From a checkpoint of a small transformer trained on Wikipedia.
Size: 12 layers, width 192, 6 heads of 64 (1 for keys and values), vocabulary 2048, 9.54M parameters.
Architecture: LayerNorm before each block, tied embeddings.
Each number is 128 + 32 x the weight over the matrix's rms, rounded and kept within 0 to 255. Layers, rows and columns count from 0. Numbers have three digits each.

# down: layer 7 MLP down (transposed), 1536x192, rms 0.0689, rows 1170-1298, columns 48-95
# up: layer 7 MLP up, 1536x192, rms 0.056, rows 1171-1298, columns 48-95
down1170:125115076070146142174115171146100080146092133152188099200112182150170108146075154049154146110125126132115126140170050169120205146190171142113123
up1171:114128116155118124102118156159158149074117155114125132104126135149085137146155085153141114131139150196132136066178095155160150155132122127133136
down1171:153144132081120149120134120128098121170135145110133099122100110095106114120084113141091153143098101080131141136097166057148092129177078120141158
up1172:081147145106133101133155052123123104084178165129106135105133120092187125134131164119162143178035110121129149166149131159130151149133145138118087
down1172:119103103125139146088085176170098151124129158132146077168153119178058084089116070112154141094180131150105111095176104103131138153123103177150162
up1173:098110105151085138130111140077144096107125152090168125126130161142173134086174125117095224163131153150156149161152173134173143105112130186127145
down1173:121126140135155142135141136094083111159127090167119077067131095167142098143074142130178120120106127125066112075166134115160163175104135066117116
up1174:074121145137108107174184100026176168161142143095132091122144084091156176154123155104136113102142155124164142148160074132119070131151062107165121
down1174:111138061070134176110110141109102174149088098105090128086112144128127085112094115143104108132138109156055138084094132111159120086164106147101099
up1175:042131155157075075123175096130218089179156101140121043134083055106139173170108183117139099097074148150131100172120149120075113137084156129107160
down1175:172119118094130093166181165141115117101175167109127159109202150159107091127143136151149154137192051124113127096146129061160121060152121124125078
up1176:157143146168127101094170117055115103143133116170083171159120096118088170106123108105129163081151152098078101107108168093120113074125104169090103
down1176:143122119093103111105129154169168162157130146052173025110120178126135115122120098152097090179159091130145178123178121145148142150174142111142160
up1177:141149174143112106113138156144145047160136126128100129101173144127128160089106154137080138105158143128107146122108089158182120168144093133121126
down1177:133066123096135147149118106110116215102119110103158151175132114137137097168138064133096106120122137134165133134134157107116131142120170112144120
up1178:137143106072172140118128051070107099113119091130097139111198081084080134098154113135117104158097162167109123134158157079109107157165102169148113
down1178:136096147130095145146199129169117147143165094148079121119060138160198122110134142163161160144163145155132130098059144113115149128114179059110177
up1179:067174193165185110111104083133081149175182103124156108097139079146113167156152167156217193142138139113168097162134139128126149176173126119156146
down1179:171097145130066116134105095110126167151130165097074155127157124165041121164106171135147157107086102172130139110160138159122161114136071097053075
up1180:138152115093139129105067149099150203147123152089097127113145137130134067144157107159117129121158141120138110150222125131119089100174123138151098
down1180:078124140182108115088174125092139169133077167122120171151094062187139098129114141132190157108101127124125082130089094095124169130079139168098097
up1181:107098103116132158151135074125194163124149089160171108125080125094175144108076114086116130105157095048173141148149117185106133164108076159162075
down1181:099146109118082166076139183086140162099204156122121086132135106109136130109164123168128132105097176139101159147127136165175132121146071088072112
up1182:136150125138118103103142114106088181094212114184152086110150139115160119127155129123112147143150151098136132184169130178092150108078107140181123
down1182:081064120129104136183099126120145118133089134155119119162082119135128110096122099112152124086148123177166118120152115106169191162209078101154172
up1183:087127098117132140160188108188089141147177198164112127172202132127162122193074134186075101125157093129122082107164111097130089109134022141165107
down1183:129084166163103115097134110142116110165085114144155077183094207170121170152137153116148139129109050140093150165157130155156072095105201166046091
up1184:097114136065153138163152138105152159124122112104144135152072116115168163103080139088100149207128178090158156086141120173078137125109090107129112
down1184:150125128187166131138167116139089203193119137078095169113126129058126099092151116111174136103161141171158125135118169105104151108196116170057163
up1185:085189074178174133123099120147120154177110139142158119187096163092153152105114150095165095150146137138092165098139176127095115171107087100152090
down1185:133138092027138144195170102104148152110086171163072096125133183143106090165136150155140128067147110161137045124092130137136094109130125059086119
up1186:136146163137132051098101062125186174138088101072049127130101114205076091142111133150097134142193156129132153130134153126100136104154092114098144
down1186:108136130125113082159110124129130107110166179106123149167152133132145143164108114085105095125087115122161152142072103081097110157078161107111106
up1187:101186152107178103096125114073095137149091078131102157092085135156140175136152130173162106167116156138129166182172105174160171147192140144074098
down1187:089061115119099149152101147181174129128135132139073093128148111120098159140210101112111121098170131104108143102067082168132119083082095089131133
up1188:089106166108127056097094146190126128144190081100107082126092128183082110095067119124104128188083153131074191147108114138122170155214129117105155
down1188:109192051169103172151183161130107164161127121182144197116109144120132104129130118142181142122185151107174157068090159173125148114088136141138105
up1189:097097109123112098084182012098169108155117079124155177215145114130159127060140163123126145166128114052157180066165149096156091118112103129084084
down1189:158134084169102179083137140097105139138118165190118112116106130124126095138150130118138120151185134129082129166087100177141135165113101187212123
up1190:127177142151154109131113098082134124127170183129115113073158103227130112102094120099174049135141171146122131169113120108092162168080093151123159
down1190:155096165116151164096143150196134205125138124115134092104062064066093127135099148134103131125127135169128066150159140121145153040146155070163145
up1191:083115165088129165130125099140119064136144142107138117122144127136115136160085146122098189118169151102089128114158132153076178129104155181157117
down1191:161099183111138052094134111108120106157107143108129135125117203135094126122156109133132142114119056132124129164133176092120149178133150082142155
up1192:144145111135147085123146150168120175117117090131126040112138092146123091094122129134126139108052172077132125149160164139076115119155120133189153
down1192:069119115126108089157115113134135113152142149144139183106124204101159156170156148143221062137143083132139095114109117080110109120090085153199111
up1193:061118170154118135155186121168157170145098134077105090115123141167150145108120156119113151092097175072137142123133145176107107107131132164142092
down1193:119128119095169099072103109100063105086124140183183156098133112112134159127152093165161177186129125111129107112119117047131162132075119075129118
up1194:138129143161168082200103085141149158105146165102121000117131100125126137092124132170161101167134149157091125124185084171078128142159137162146107
down1194:081112093132050135116054128122159160130169113204133118098131113105107078183092126166088079107112134138117164124159157069145080232159044188089175
up1195:123188183190134169165131032107154119087180207188168123125076114120184078149185125092123112156116140088093034167196118168111073114127136180150097
down1195:186159144072129117060150153131092123142061072072123113139119133122128150140140041158077087180134140074176148110068098101110132141126097115119138
up1196:159068197142073111145113100118126092149157109155053158122122183123105155194125151085147101195089159135078107111170155140104122134109118147135124
down1196:131154140147125090118171065152121087088087130127128132110168085177103116082149131143132194088136121124158092191151084130185188082140163100127101
up1197:102070107106166155115101138074166128137135118121101073161102097127076127085053157154129160119133132149129137115134172123088131141163061184091105
down1197:139135138131113164110139128153139100108094106117116168078071159144129175149149151145149128118136195120180173097114140100188117166099152116150126
up1198:140170148059099108130166087107162118146121127138082106166124148134149187101138135139145193197091167179139107100137096121065117117163091182182114
down1198:076135138103146142098088171067149186069167095052165056116182138139161102111126138098167054142147134136166166212167105146089136111081128222169180
up1199:087117128135152136065127137134135139186137153145130172140170183172100152088082122145102082181127135094193070132201146151130091114156130103096075
down1199:105111160096100143083105156123164082105155099196100172119115125127177113172136133124113205128144210093171133131130108147161121126150105098115156
up1200:077141162127136090106137074192174186171167116129141186125109087117146124127083178143178092154116112172133137132102133124054131159134141133127124
down1200:127070113131155120142136125091158119147127243128093059117162160120152181150086136177105102109102080103142084086165108097177115146192165167135103
up1201:039175151168160170136133160127147118122090139114159167166091079118141132117129162109151122112125160092149133178106059092070065111115096117106136
down1201:176157094096156129120108174111137167071196087135143137091133139132139135121108110109188225129117099129149112092150136136175154127102163109123125
up1202:117142091121095151113104115120147152156099109132164149136082115123105165115136084102154185147158180111123136093101110159150196143113113111097103
down1202:117121125135171058164100089173098093124178097132099134098121143163127119110137154136103128145084107120147133124153121134115134126147120149126125
up1203:117139152078187104180122116152145119127083080176156044134095137197156115144116103135151181135091130090094143201117138135129136086187069126099162
down1203:114144122125098167072087153128140143146119126158125165096107182121128142155237165079154102085200121082166086100146135142144052146122161116131092
up1204:163169077126132103137126108134098150130173125156117132109093121121101130076128174112147114106138138136139139201108091115116161152148073123145169
down1204:077107165122116142141142131130185141115099151142155105182153084128129095182055138130137119173115115155091126059138121191109094119077146153130104
up1205:172183114156158093089088109113071094121110132150080093154126081159146159192098103131156147130132146099151113088151147110142103105147081178141122
down1205:118124143119155131173175139110179182115131138181126135130102163095091108095183158155107122105114117146146113132117101032096159183141112106086141
up1206:056117118152116142111171087045098140135125155126158163178166058119056126109057172128120119098155131089111131084168080168136143084152099167092164
down1206:171174150111168156164056128109119127073097162124129126136152107172080123092141139118155116149184103160184122181081093126052106131161099145061158
up1207:115121156114159139124098107101184126114098162133130087175144107134113108127138142111097157119102077146073125098128117145149105182084141125118139
down1207:151166086183133088134153090118126095174115085083159128098103154110119142150123125124144109174145123146148146137113115122125085156169097140193109
up1208:127133116165131103092135133114079138083119122108134110166126099126097108154175157124094122096140150090127170138123155168110160099137136142143176
down1208:112163115128118133099149128142177113160147109126111164083099165111128152077096123094188138165078088175143148105140123132104121125108166120106081
up1209:105153126097071140145114138079140165189120102107175114131108105128066080078115130124131147174124135072152105155192148129111187125108120093137141
down1209:128144139179156144112078138133071068032085139105164148151134157104138121148110189121170111063146144145107126067035161124111126091129115143141151
up1210:108160206081174052068121145161113121165131134155131132122139141128168152112106078099155131177130198067120171159141084141032139123139094134075104
down1210:087097128119054105092028150121156101097158181124119109126117157103102129185190128171101122115103128127147107151145169115142132110227140095184122
up1211:101137101103115178142197117100154093169097149157094144129191098163108106168092103110133086113111142141140098156082141111118143203143122125182090
down1211:111165154144140077146061108181089122101124113107179123110124134157113150084150180150107127189129104153100162149162117136147110092121110107118142
up1212:128170188111159129115066113095159099130084113076107088155169134100123139118144106112121147146109197099102071155140131106097131172189066134123125
down1212:181145112091125128112171122121132146163140144156213146115150118126163086153099095124130130129142082140184145164112175141077067126139140108078113
up1213:147155133130107129104107124160162125151191158156135136166138148118113140158110155141096129150108165164126108105078124133139110087184092118122156
down1213:084102153121171129112156088137088124105121140105147067107118124141122144117148113162168137110154094107094133109153118206153142096078157124101111
up1214:129128094082122102129110156158145092153137067114113085131147121129083120203172153143142087164091108117135126153111126105067191109151061172123148
down1214:132118130153129143145082167120124126128090154118119095139139130154137160111107119093098130112109151107123175119107108150177086104167158100126105
up1215:129092097166128121112151068118126180132094145148152147168134070134145130108079092107121133148110116089151154162133138142127118105157127145125098
down1215:151140167086153153130131122126128067110161075102112100050132152160112143126136161184136106128106183128118132125139101116135149142115084122116136
up1216:148112137123148153146116075126139105186140095135123131164121104130156084108085111120117097144072100161159113116132162145072151143185103125080114
down1216:110161081087074169121171098144172161154110167092159136081133138146182134145093104167122138156204118113045161121168104147214093098114138130177126
up1217:072122140149080104124087081089174162124160177055076110102141083129066125171073201099158126148152176132152141150112200163158127089107120152143067
down1217:115117181134095135137082123142056141084195108102090144094135192167061110210180150143092137204101057105127143122127120095087104054137140089143070
up1218:102096102155191119099188062133139150152150110187156099126119204150134108161121157130136159185139138071083095095167146160139174099104098120117110
down1218:169124116084078124151123105170139132079137152115101118149128081086102181095151122111141119078154166162135140121134101096117135134164199107118134
up1219:023154098068122080120125082149150161076174125046056127076031091068168099086094112144213161172142125151109119171135131131099171112163025087091132
down1219:082131149149110127115077095153152118092111089137090131101036156088079121106129148192132155135102072139093059141120101039119166129107112169103155
up1220:091129128108092139150072090117198122104144214135092136111131097114155098064074156185090122128084114120153125158210141120128099158124137143185144
down1220:058127065138120103154154081063158150203140112155129063112116088082120122175136171145114078186112123121118146154136105128121110158159138124151135
up1221:128163153135169106106187048097134093164090169131092083090185164091092144138135151138164167153081113087145169103094108053087159130152130191080142
down1221:107086106101126095121073115127127135170222088143156222166097103202111177143126102155172120116166137110130119162080162183160097146126083143139137
up1222:102132171111175118101151024132119161150137168167162135093146115115166119115132124155113180119120173107090023126124090135080173152104097141113137
down1222:127141091149095100138127149121136072141144152109136106119141133148171107152144098108152140137086096136131148169093167119120057084127150153117084
up1223:061130121174083115098119100144107145116132164159081145065122140167172135118112117139151151113121137139080146151168137098109121145154114171060151
down1223:117133130101223129138122088131084139119103121130147044159112052123134147126104144122092150207190094072142118168114135141131117143161110130190093
up1224:105117134156149097143118121095145149163185116124165111127166167121142149169129102153157171120149141123123049112141156147100092126165098145195098
down1224:120127096092121133107108132110093113108095155093069161125124091081125107089116168084101098150130175099099157095106128149151144109142154104119147
up1225:110155159162115204057140125114131139083115097115151174131127156145175146169150128135149180122162129074138133144128132096115169124148097135114150
down1225:149088127082189129116139086141143094173134122182101085091130105145068081083086082137146105143080136153146121119126141158149088142122165109137080
up1226:166113054111138139139105092141116157105155128113097106184230164096132127133148159084109172166084179151131149072077145156090122153169062148150133
down1226:084185139131124103110127149177157112095189091138141148109133079137135132136096119196115138119109076111130140141114130101088123132103226084141128
up1227:134093148053107176112109100128128191094160112103162122125144145105046089091185129126143139155091141164102168143126113101153161112185138136115140
down1227:113162127163172101140195134131173123135151146110032119126112166140179209169117098148115133122192139084147108112069175173147091145098127103086107
up1228:072122123106144065119120111128171138162133147136134069106133159211183155145048158167142176207074162087101145163121133132126124198080097185221103
down1228:119214166067143100145141061195109100137095152047100070083161128139085113092143153146104135111098147108139123122044190128063211145091143151102155
up1229:112071070123117165123147077170178150127114171121163165098144131165115201144189172167112109116102204114140149147150156160118173174129134193168078
down1229:085132101183134140122094145085105144143155093105086106138147130076198135141112109117101138209113113176167135068144185115181141090149148126118121
up1230:064162087119123117098165056161123153109118150095070097122148130131140132088142170094120131154128092173137209119161123151105187113072104110082142
down1230:147191172081144126090115145145100183160152097151138130158148164113157161173086109199147126149114119172119105131121138089106102172147098203156142
up1231:142120138167116110122162074102135135124163127106165170170166104100168157134151130071171182086125145141184186202171166145128140081162075100109099
down1231:110140113076149112156092135160148125107148111130080056057115161177090109129109157173113083153110113113103132083091076133116145128090149185143189
up1232:107132112116135140111136149120150129107135101082118131097102096130105127091133157128114130121113180121163135143093086167139156148164129100136119
down1232:113165185158096117121109122101093165150102131157126114152104131108156099085107057131105104095106115151067152102119150130124191082099135168167145
up1233:131176133125149155161098102113154125166151054097147102117128079146108093084161191122168147186136120103146132154108153109166126120213146111120143
down1233:143122139140106103074158085131111089126126168198179165144111097078127131197134129110124040091163160107169165130113119186075117177081099149139153
up1234:137155162120095126108137118110094093134108103096187105112118094162147125110215143108115171125106116156100098179239133165146143103169105160141120
down1234:183185137117144110125123132136107088081076185182123105153121112147146130170122109157144053214148144133101118147099072115107158135102122165016126
up1235:097121124177102147117117072173094139148161162155155154177130089087123170073155094173125149111065133065093075153168126114142137130129069116155167
down1235:189130100134141167106146144128134095129117081112148093063159120154164102160123150128145082172118137123141120134054103081132115116132157102103097
up1236:065171121065117104105143152168105159123124083114103105111122096116140125085135090122183120181152125137184166098131123113150126151150070141124100
down1236:132124116132129163143122160108141123118111126112145140139089157075118090162080154143064130095135135110102135145115145121078103136090124103058179
up1237:095203165122154127156155058083126175112120148094129107134170157112186122137119141099130164134099108176107105103172184106105093122145131082147141
down1237:131097126135083127127125116136158091220127110183090101143122163141115136073129189176138116096158151077191133149144088116188135115129067114118172
up1238:162140114102156087206126136095147115173157088119130121157110137144126114133116130120091118103130186092122144140123123155134101149124138154147096
down1238:095146117139096124103130108142128157109125124140130116118108126175158109125147140165142149129154096153210122150142104115124074131163080120070165
up1239:158106154164170184117111107122145137122106138151160061129079065185128104147114168118154113127090129096116105118078120177130152151103095170073107
down1239:098160078145110086137144139095154141182147131099106174122124152118145098151133104096136148135132129153160142124151138090165085109121159155125165
up1240:152140139158087115179149141117136145144124117072119122131145153127088153083142107169074114103078191113079133101123121077162092169152142163159161
down1240:148152144119131133119090088142150127127144160138124150127128094114119124147122172156131173108160079121199148136137094170111121107127135087079135
up1241:144129126120123173142147125078169065108124132073155061144093075165092159149151119181124105133123113164124132129171157125117118125199105131203103
down1241:135103081135113127164110130157100100130130149137071183100166184208132116110157140129096159117076132110126138182149126156173145162128169083085202
up1242:140101104117110124163162115130095126093118064123203105144174132153191126118114096137205207136167144072115101112207120138054140121139158139067127
down1242:119157150084141131105152164142165132195148093148053156115155108144119138195102147150105123104082128121137163159137144115172117159103150109152109
up1243:123162123119152088135152100108157145133145137109154102126152127188174176126161097120167132196098150105135121138136105125111173173130114105164202
down1243:144088067125116127093118101111145135158130121099133110135104129106113165060083149083134172121113152118220129083057148152169146127157150181093106
up1244:127132090102084052170187138163114141159110087151125117110153104160168175157130162142110207135088136146144140126120162107083121150094134106150132
down1244:105123119126144158073079120090176140066117153106109090109134078152055121131130085153137045131108157120093141126141143136133097087187127148141104
up1245:145108126085142171158059115137106145124073045105048129162132157140129157157134092151074096152186174086180159147163108114175124105128115184044099
down1245:146172147134129113162180143142145145131158184100238127138096113108134103129100133116116122075150120145105129109108158116129126148142165088130147
up1246:160181159136109064123075092159077105171113141110126084095115117140116146147132136089150081159167156136138097159172185172053144084139095171219119
down1246:126157101173092142070152136084142138112117202093036110151101121156139116071113108172065154127098067129163147102153073114126131118142110067125122
up1247:106065177113116093126104097118153178115139173070149112088121170159082161111149179119072143173058112157120134144209188144171122115138101197125123
down1247:118042168109153111082153058085122118148139113158156107103121080070149099138147133157100127184093100200107120148145141197156153147138125127113160
up1248:126131111171113148120100142117154127161108119130107150125136117127113188094099107149140156148179135116079151126133133143140097102173100124087109
down1248:116152101050135090146122101140117122111127158089137134158110128147131121126153143093091099134079176151113108121133158131151141156099101161108165
up1249:102107064053121066104132127114137110161138091133126132092142129112138151163130107229142149071054168189121163180117103123114122099128125110108136
down1249:086189123180132138130143107114105091098099154128099066170094128109070172123141154081118157152159111085119162104108109079094124142140123143112075
up1250:124157116116196135141117120139164133097126136135124104067110102121186090106085139153102117193162140103051139149199142193133139074145107186117136
down1250:125174122173120114060181119143115138153108123163183125188162168051107159136034087129185131101188111057064102149095209187117147115143081156119049
up1251:038126151136119102094117115114163128122159141131080083112110122091106143156106096134144151098128108109125072202126160176153097166128110114163152
down1251:116128124094097133110153146158086139161155171125163131130129136152152118062071127099047097150124134122163198135115152179080137092124129146084081
up1252:166133146150138102149172119161151147109154122175111126107128120186173184119139117161121172138126150174168060133148118104082182119171093124130099
down1252:155089142145173124148145100109160104086104117125153121093098147153157187105069130105126112167149079070171190159172136108164136137129102166094146
up1253:130116099102122179148065135184140134108145104102140080147170109107173128063106125117106133148119141109142155146114167125159138161148072088104096
down1253:150127110153141108100143093119076164185097208089136118147077105159167127121131092148168130161141151145144122093174094140102105096121122151120107
up1254:117171109157090111109189105121076076102135148146119066166156157138166115139129121140178107150132135146082024118079166090157092135185105129152115
down1254:148128119123147103143099191150148133133129118146099175070072071141108144129173144090113148160153123122146203151236113131094115109113145171103121
up1255:062137059181166074075186085116152104165135133120130096155154116112104143108104099137118129144212185166114149186140144141110130178089096110120114
down1255:135117147099133134176089114132144099112087117060120147081152146174179110177134177148143117162075122175118086142088103087122153120174126148123090
up1256:124121112143128082175157124164124152152143098107116132111116193141151094117156144124143104078134144156104079145164106129093142119145138104126056
down1256:140135168122118173101098120116085110106088169148145137089109058129113134106131112122122154129110153152138130120107148132135135127098134150161162
up1257:107138100128142145118109098216151143142108152141120058098207192133145142174123110121112135070057134100146121132128112171135157146158136188145071
down1257:110111142104165118141161160052146093188090088081114140155094134155144161101179150102133152170206098117135150152146092028126119105126172119114133
up1258:123138152065088111135174061105095166146097134107164063148113110122134127125114194119139155147081162178113107193154147118166190117144083170107086
down1258:115130141155152125129126146163146163085186121141120151142144158120152135125101109173149120196175098131173114133095151131142030141114186172141095
up1259:129126104173146119158199054199127100137170125125155093109181140103139144124154153080102085162150122133102152085138132157149112121130125147102151
down1259:184123099121173150109137120122119194146137169083111115079082092164127099088152126128129113204103150141089152171127101112098177113156124126139138
up1260:163194049148119175111186160118137149168165136121131097133128113184139112093203100188156151143136116085096134153123156168081122076054117139120088
down1260:061121134118105087132081108158122055077126141148120186134082160121116108096055179106069126057116113094133124129147115083123126142212104094154100
up1261:156112107161156120111143130142148153107111132116148155116134139113086180105053209120147155121100149151104135129173133087110174117096084128113115
down1261:083123186136109080127154141131141072147166152089108157154119150135141137138168082135138093164155119145168143128096170126125099113146124117111153
up1262:151212129143125098159147133143119161189095105128092106118115089150153091154072137173122159144171230137108137112121073162164154115126118145090150
down1262:111111077132113202165146148121156176128155145127112111134145170150077100049117121128138113137116120143158112124156092157134134154121071144125132
up1263:085122103138091067113065096129118106134136144098089087119250127169129104149127136096181164158119112081064119188148109128117113119162094180166082
down1263:123179149111137139123129069077173167045127113123129127140126119204136126158128179180122106135154143171106095156143109124158170154086136084096193
up1264:093082108137129065189134103099087122159146086114153140153136138118108073144121108186147212137186146136145132154137163190120140148143076120165173
down1264:151135152160142081196147112136224116122153205111125119149154057115190152074100145101127113110076112151099135104186121178096113069121080200164134
up1265:160158057129122107143080114166107193133093137158142162136099165197161077150139126086146156141109108105169121151090113085125093148131118166129100
down1265:162136140135118123042086147107160119072149099118055131122082085113133166139118170145042112129097142102100081148137120110122149147089128158124090
up1266:121159170119080124125103106161200127124140169129162117113068159108088161123059096086088120132155168127129120178131155127142087182156142105174172
down1266:134144063100125081112101098077086150155167080169058112098203101092150111112171164104121100153085120134194150136111100126166115108145126106080114
up1267:128139130096158107096090135126143128183124116145134198129140060140111145122125129111081156091107107089109148124109156149138182134132078165096130
down1267:125132085158141124169139172130122104080123137104151100081066152132139158126123112098131119153186102144145176152134117127160097171107110099146120
up1268:115092071126184163084106159111142194117125148130102126142152092140113198132081154156086087138140157137159128143125170100113130133156160156147171
down1268:138134140176140116135109166160127122101100114104100097124156131108170107134123118104109173127152145117134163113075061139117112099109121122104141
up1269:145090086103128149078089137123122142169126109093186139142182165124101130083135144093109119109105192114108163135178135157147186114085120110125057
down1269:178174160127112114195120131078118125049121105170094136080057074123211112114140134112162079147124085123099128130141093111127084144179094171194156
up1270:102126166146116119098114139171130115112069125138074112170127153134103100132147181119128116093079142113158139132106148145080137158121096155118159
down1270:111096121109124130140160103105135170138152104095138125119134070139126151138121083178110116104164121171124145110128102114167147103130148081135105
up1271:173133094154121112141161120123149222110158104206127139137148151095177145119082172144130164195150125103152114196176119128139179101169084128146144
down1271:040131202112137129121111157115141101090097123140088074138143106099073110164123120078100152082143161146119162094161128109128082162149101087128099
up1272:077082187165098151122149131196107115123144067138130095117178164104089148108184125131169164163136157130142104119096125111139073110114115129170087
down1272:147150105051140112121100130142157127101153145125111156134192089128153096113022139191158125100099132130136132230164118111127130116112103144076093
up1273:150123098064124141034108078106122119155108069113085113170162094151146122121156140136069174155088150120126179111128153114172141122163133118148165
down1273:110138132180107119205150086134123121113230139143133135067103135145142109150099097153139162132186120160114120170091144089109111148117167150130070
up1274:089139098085081109143088140122061113155118101104112138094177124131066175134084127097120162150178181156156140146133116169111101192143126115125119
down1274:180140152138107146131179119116181083153112144173118117148122122098124094092148098176161114109083115156081151116143118106121158142148136124155151
up1275:089099153112141155116139129123126186090109169088142126164149172125127129107182150154123165149156164135131138175146129123081137146153111144110106
down1275:118151147148119144131110059155121084169132128102109163141150074129167130096115121112115076156172132174101101097063100209130117139108090081106159
up1276:108112148131121115201078155148165129136130092060066130150137164162102136112130103169155150125077135166097157129139125151074145136148089097091123
down1276:179148137134076114097201132125115095092123116192181156079125102110111119121098158120149152146151173177110135148127110102115125078164129100156125
up1277:121186180115067135104159131171100081121198137082126154069110128096107092183129138118128097130162158128141143138150121105113163181143144149103146
down1277:147112087151150182090112120160155174119136135139116100148144094176133163104124138193132129178109145165099135127065184150142120137102103126100119
up1278:121131181097172158061130130114135148101153112112147089153134117141073164100164132163086118111116176117141187151145106087165111164216121178132074
down1278:083117067146119097101087133108138123115094113150075192105119147120124124166092123102130168174113125115149167127131166193062196113105148078104135
up1279:063116169092124075136159104105153130130160122154164156142113126087102071135130125126119127114118088120028150132108121113151168151173094131097097
down1279:144148156179122194188128095145131110151073125096106098096203140118117132120086148116147174126144133156160121161147173128129151140034126142134131
up1280:024116138113091144117137074125110101143142092087138148112195137081169157092077134143166099144138114188152130150124138094134099118188171139110151
down1280:114112131118113151137163139137081195129096169118151145073164140133179102104159109130108069145126182081161147166135073171148195107098016146120132
up1281:134141149142084160095125100085129153136090105137097048087083146147107112114112109158111140129147165123140120154156134140156142153102093142170135
down1281:153126111124148111160153103144164111159137147067181171192131116129158116168112100121100109144159059109125129098138152087083131120157165115107096
up1282:128137108118168081126125133197106136050164198102143096161124102176156163143190119092165105112120141057131159137136151140149129160107113132100214
down1282:067124150132076166126094146121141091033095164093103150110182136069129140065162101114163136099089118119107145145160124091047101128129086145089105
up1283:112156151149083154141148112165086163122176161130135119090121134134148188182178173087121147146062158103183100121184164212087096137151123152123086
down1283:054101190150155161119122185168161102206133109164117023083153121105133115157057113161164134037111151146047115119146089104149126082112171167167113
up1284:086142151056136098058142105074147166169110113115136149142186134109152164127094130151103134132131138165117149140129078108088117152170109103072119
down1284:148117092181168121161095092152150151090125136114153078133101073143167071147128142162083177106145086125086163070158149140179159082129111156184103
up1285:172170196095112106168085099132132089115178075131136157111152112175053129148156116185149125115190235132160123175145087139166074127167111172094087
down1285:054151132146140071095138124142106135189163085092137152156151155143137141187117125056136131179104104116084110162155145099106148088077131123077030
up1286:101140164130113066117076072122154125204129117137076117117116134170049111176150102118139144138136150096115194153155067152110094142171177147120158
down1286:104135111130177163103204151161135156112121131115174068140116128152151137164102168124104138107089120094178075121112182141162120166148146119159141
up1287:153138059116097133073096117161140157156129127120134123118119157144160141090120122185100218186162191160130147092109149118092131146091092141125087
down1287:070136201217127126144139116121142129101148091157043087188120109083054165142120158180155065172111118121100092120177164105073115155205108099135166
up1288:146140107124147116127134150128106125115145144121082069130130117172137161158096187187147141137184150184070143115150172086133095117081125200112108
down1288:135118144155103143140135043142142109112098102145161144108135137070140118148118115169152151135069049156133095189099059149097137117153111098171169
up1289:132140189119037062153176034136160128109137158096213067129108104163143105116117182113102117129149174148110116149182101107138113123120135200167111
down1289:085078083116161125082092097161087176103124128109143167071132175140111119152184090112125139124091121096165178095097192132142149123204140128200079
up1290:115127084135178133095173101131112133120123136143083162166121104136061115169065119149116138108100153134095092150150077095122107143144097125146132
down1290:100117137089083106128060126178128130098166131121177101116135161161181119063150140171146097173137089104132166118105183125142116081153130090141162
up1291:106122116101129137184113138098109125187177124128138089125081124093047118088140128134130188157135110100095164139128124112124175151117098168082149
down1291:100112161163128082080147139110127178086123110172162165127125090135189144167098121132140106083148163134164095143101179106144131159171143123141130
up1292:138114120092084190042120083088132126114113085099062051130171111164118095117185125162139148058137175063153077136126127169130131163130131211095151
down1292:060130137151177100227131160130117148123123135111153173078113103114148086146139087078151172220109134159171163129109094070114106170125146072101097
up1293:118171133126085124106126139139122169143124153071096159137153131097140123137166115199141166134108155135139129076118161133122110128208081115204098
down1293:123069114146117132125104147141100143084175098030117072135136152164147113115119103071136108125153131167146147141143114169153149123059176110059106
up1294:059130080122102110124112166126144154104091120138166103141164138138160114120069133116185227114126141128146112134122179082119098109114109169116116
down1294:184141148133114153103152136091134122125190129095135102176136074077112141066152054122173137090172128113102155128160098125162188153101093124080189
up1295:127101170111110132120187099157133101067172162156147111110111117171166155149135140202140157102098155129128089148094145122139143132107138185085101
down1295:105169150092153157122126140080185090102127102140175091118158136114064082158084067149135124167123145178121115092144193123119135117181084109172108
up1296:150135081077159088105149131115089151185176125083079112169212154149095090149143077085137136127181129108133133149108163160115136165104130102160122
down1296:131124141156141164132124144128151095121108106158157141140173081125111178111144147157139139139093109127139124126078147109153119094143118130122116
up1297:129122115183131100038129119113112146102172137141070095184177110135070180169122192091188164132160142177142095133135128160069130124159087117147091
down1297:078131101104144122205106160203100128175144160075105135170123154177125080074180107159123077163126098116151148093129136097158174104121115121123114
up1298:145067113078102086107090134115173152148081155123129109154183139081162119096125131091134123119143191133160163188153140125083056111149111148094071
down1298:089129118162080126200188118094111116122109128071121135105119086140130120132119147166122120131143147108151093098117150097128179160119138074188219